Weights of a small GPT-style language model, trained from scratch on English Wikipedia.
Size: 4 heads of 32, 2.92M parameters.
Architecture: learned positions, biases, tied embeddings.
Training: a variant of Muon for these matrices, 81M tokens.
Each number is 128 + 32 x the weight over its row's rms, rounded and kept within 0 to 255. Layers, rows and columns count from 0. The size above them is the row's rms in percent of the matrix's.

# layer 7 MLP down (transposed), 512x128, rms 0.145, rows 495-511, columns 0-63
size [103 101  97 110 100  98 108 103  98 101  93  95 101  99 108  82 107]
[[ 88  81 120 156 148 113 137 133 101 140 132 121 115 106 108 104 183 135 147 159 104 153 163 146 185  87  91 149 105 144 188  99 152 133 196 169 156 122  76 108 105 105 104 117 134 130 170 100  28  99 130  40 160 170 121 107 117 124 126 119 123  18 102 127]
 [159  94 107 120 138 101 101 121 127 146 127 155  94 145 155 101  97 127 159 170  63  97  91 156 149 142 113 215  89 165 163 143 115 107 168 102 132 176 133  99 159 111 153  99 188 124 106 113 132 160  90  68 199 125 149  72 148  90 122 106 167 114 103 171]
 [146 138  95 123 141 166 149 104 127 175 109 106 168 117 136 145 108 126 113 183 129 145 136 160  88 105 158 124 140 138 122 122 203 166  93 124  79  28 127 117 157 133 130 130 120  81 157 149 107 170  81 160 151 127  96 112 161 169 100 101 108 170 106 167]
 [ 95 103 191 119  78 192  85 127 139 131 145 127 110 166 134 132 125 126 150 116 175  90 102 162  76  35 133 192 138 105  64 102  78 109 137 124 186 165  74 138  92 121  75  90 201 104 177  99  61 110 159 167 113 131 170 167 116 108 174 126 128 112 122  93]
 [148 180 209 127 171 116 170 175  78 131  67 121  74 107 121 166 120  83 175 137 139 103 108 127 138 106 172 112 147 145 127 122 119 139 127 167 170 116 193 131 153  85  92 129 143 126 146 190  78 153 145 136  67 119  98  86 103 107 143 133  98  85 149 131]
 [154 114 155 121 106 115 136 137 155  95  65  93 103 131 104 116 163 125 229  89 206 118 164 128 130  77 147 104 130 144 157  64 114 163 130 116 150  86 120 118 171 117 165 191 148 140 115 133 103 180 126 167 155 153 139 166 164 104 112 151 131 144  76 169]
 [154 163 174 136 133 173  79 177 108 137  47  70 129 160  96  92 102 137 113 147 162 173 115 118 127 161 187  83 172  95 179 156  93 159 100 146 124 123 125 136 126 124 148  88 151 161 123 153 115 136 177 141 129  99 178 167 131  37 103 134 129  69  91 132]
 [ 75 137 192 148 196 119 107 170 121  88 108 132 109 145 112  97 152 112 149 138 173 109  95 160 118 157 127 100 117 115  88  90 135 121  86 105 143 103 111 160 135 107 146 152 101 163 128 141 104 157  96 108 154 177 113 168 135 171 120  89 152  80 134 117]
 [140 119 101 102 151 169 102 147 123  97 135 110 153  96  84 144 110 131 127 142 190 145 132 123 174 207  85  99  83 145 142 136 171 151 143 118 119 123 131 101 126  82  97 141 130  91 112  83 130 144 126 120 183 152 147 143  99 128 165 148 157 124 175 147]
 [155  85 123 146  57  81 173 133 117  88 119  97 126 128 140 148  85 192 122  97 158 119 105  83 150  85  76 132 140 188 146 108 203 103  58 185 101  69 110 130 155 116 169 144 133 142 141 129 198 162  86 148 162 137 110 123 115  92 135 117 121 127 188 173]
 [100 182  69 129  78 105  71 108 134 184  94  35  48 166  56 118  78  64 123 154 119 152 174 127 144 134  80 124 165 162  95 100 136  85 124 116  91 179 117 174 138  88 164 162 107 125 110 170 122 151 143 106 133 190  96 127 163 155 104 158 147 144 143 113]
 [114 149 123 104 139 169 196 135 163 155 144  86 162 100 130  88 107 111 111 102 100 137 166 148 149 173 148 118 106 113 113 133 154  53  93 199  98 109  92  65 195 168  74  82  94 101 140 155 147 156 108 191 110 152 161 156 152 117 111 111 176  98  98 174]
 [196 120 103 121 122 128 103  86 149 134 142 175 122 133  78  74 162 109 123 148 139 151  86 186 118 130  68 158  94 148 116 106 120 154 140  89 140 104 165 138 125 151 180 100 140 108 100  85 136 101 122 102  92 163  45 122  98 161 181 144  97 170 158 176]
 [117 106 124 133 165 181 118 131  73 154 142 122 111  92 113  95 114 129 154 182 112 202 122 123  94 135 204 124 120 148  91 123 148 171 100 143  77 123  77  68 139 132 139 100  94 172 173 209 150 138  99 160 106 154 159 110  89 109 138 132  91 142 127 159]
 [ 96 157 147 115  87 157 114 127 150 198 171 140 156 161 116 169 164 129 106 125 117 103 188  76 112 179 174 140 129  99 112 114 138  65 157  94 138 140 158  44 114  89  98 113 119 161 190 142 109 177 152 112 124 155 101 102 112 149 121 117 135 180 108 146]
 [129 107 138  77 106 102 150 156  80  77  98 173 148 151  81 153 190 197 104  79  92 155 161 120  90 150 107 147 125 120 133 100 121 114 134 133 129 148 117 108 161 146  99 134 136 152 167 152 146 138  99 118 172  90 126  75  96 190 109 158 157 123 135 146]
 [110  97  85 118 125 128 123 138  98  78 161 119 110 138 139 142 134  85 162  99 140 122 138 118 179 107 109 149 103  85 167  87  83 120 130 122 101  66 123 160 135  92 108 155  84  89 101  99 127 158 176 155 178 109 128 102 111 164  67  94 138 196 149 166]]
# layer 7 MLP up, 512x128, rms 0.141, rows 496-511, columns 0-63
size [ 97 105 110  91  87 103 110  94  98 103  88  91 107 102  96 104]
[[126  98 134 160 176 140 127 102 138 170 157 124 118  70 184  78 150 168 126 141  87 110 109 146 185 125 152 159 142 136 150 116  98 121 119  93  74 117 132 100 134 124 154 197  92 132 176 115 129 140 148 145 154  87 140  93 175 144 112 122 205 140 133 102]
 [ 88  84  96 123 159  91  93 152  68 114  71 136 136 118 108  78  99 107 120 143 172  94  67 148 138 182  88 153 135 164 109 122 128  88 118 173 104 134 155 183 176 144 147 181 130  94 126 125 187 139 134 152  65  85  88 131  51 103 136 124  53 168 142 134]
 [136 128 125 171 116 115 111 138 185 132 116 161 128 149 145 186 165 161 141 100 156 171 138 114  83 106  68  82 172  71 127 124 114 107 134 175 189 125 151 163 155 147  98  52 139  92 219 107  91 177 121 135  62 102 168 162 152 142 116 144 127 130 194 105]
 [158 111  87 164 117 126 152 170 142 106 121  91 112  70 112 114 219 172 135 112 132 132 180 142  93 130 155 142 151 115 140 118 118 139 157 122  89 126 122 146 143 123 120 160 127  83 136 115 140 155 195  59 173 142  78 151  93  85 105 119 172  98  96 191]
 [ 66 138 163 148 139 125 139  98 126 150 101 113 115 163 255 105 144 116 182 151  87 188 185 134 155  98 127  90 156 123  74 148 157 110 136 185  65 146 154 154  97 156 191 133 123 149 133 170 153 140 135 134 161 111 110  98 122 112 150 178 121 139 143  94]
 [127 148 149 127 150 124  99 149 163 202  91 131  82 127  88 117 162 112 107 118 119 122 112 124 185 143 135 166 130 156  83  99  95 165 157  87 118 115 143 148 127 132 119 131 104 117 153 108 144 111  90 132  93  86 112 133 177  88 122  90 163 120  64 164]
 [156 156  94 180 102 172  76  93 146 159  94 162  97 178 148 174 126  87 147  55 116 179 190 149 116 117 120  79 118 175 138 174 159 159 102 151 116 174 144 126 136 129 204 138 133 152 104 150 189 119 136 142 110 137 155 128 101 117 150 113 124 175 118  95]
 [ 61 135 146  94 164  92  88  83 137 142 144 115  52 154  99 137 160 161 120 147  84  84 185 119 154 116 108  55  91  80 172 115 144  39 144 136 181 158 125 159  94  97 212 185 125 120  98 164 116 137 112 144 137 148 124 149 160 114 118 112 137 170 142 134]
 [153 112 140 153 108 123 195 104 147 139 109 181 126 128 174 155  94 165 122 141 127 107 159  98 182 117 105 161 103 137 132 111 172 186 104  99 127 102  93 148 136 112 167 132  52 125  95  71 159 101 124 120 134 166 120 168 171 127 114 129  82 135 118 105]
 [124 151  95 119  64 130 116  73 112 124  84 123 135 107 158 144 102 150 142 138 100 158  78 112 170 147 135  65 154 133 127  85 103 168  88 147 171 134 161  95 161  82 115 170 181 122 156 161 136 160 179 115 143 173 179 130 187 173 151 127 189 143 149  90]
 [139 136 152 141 120 130 189  90 141 100 145 138 126 121 125 107 126 126 168 148 113 145 101 113 130 152 118  93 135  70 130 111 127 146 163 106 129 190 146 103  71 161 114 127  91 152 207  83  90 174 115 128 159 107 107  49 151 145 109 140  69 143 136  91]
 [172 114 131 191 144  84 106 194 136 150 114 113 136 161  89 175 132 145 103 122 138 139 164 153 118 133 108 119 138 106 199  93 116 145 141 174 166  96 166 139 113 107 146  55 110 123  48 106 139 128 107 150 147 158 101 143 149 142 165 133 151  94 133 196]
 [ 97  51 126 154 107  90 133  84 140 100 115 124 171 123 172 162 213 142 128 135 153 103 139 109  65 100 151 198 187 148 169 131  50 143 175  68 107 104 174 110 132 143 137 172 183 122 162  89 142 109 165  87 132 132 118 126 112 103 113 127 145 106 118 161]
 [135 179 115  88 113  49 110 170 142 183 160 140 125 125 142 109 150 118 128 115 153  98 141  89 130 104 106 122  80 161  97 166 128  66 111  63 113 129 148  98  62 136 137 143 123 125 148 178 139 129 162 106  90 185 128 174 151 116 152 177 186 151 166 140]
 [114 145 130 120  90 115 111 130  64 120  93  87 131  64 126 104 101 121 124  52 102 127 204 169 185 142 139 140 114 147 107 137 108 123 111 178 179 100 101 120 142  79 131 103 121  71 125 197  63 171 107 171 162  98  98 139 159 135 103 130 140 112 105 115]
 [132  80 124 122  88  58 161 152  88 107 149 118 151 107  73 141 113 179 146 121 115  87  91 162 106 144 142 130 164  92 183 116 140  98 175 147 160  85  88 171  57 181 179 146 119 105  78 127 140 156 113 155 120 133 174 138 182 182 134 109 118 107 178 113]]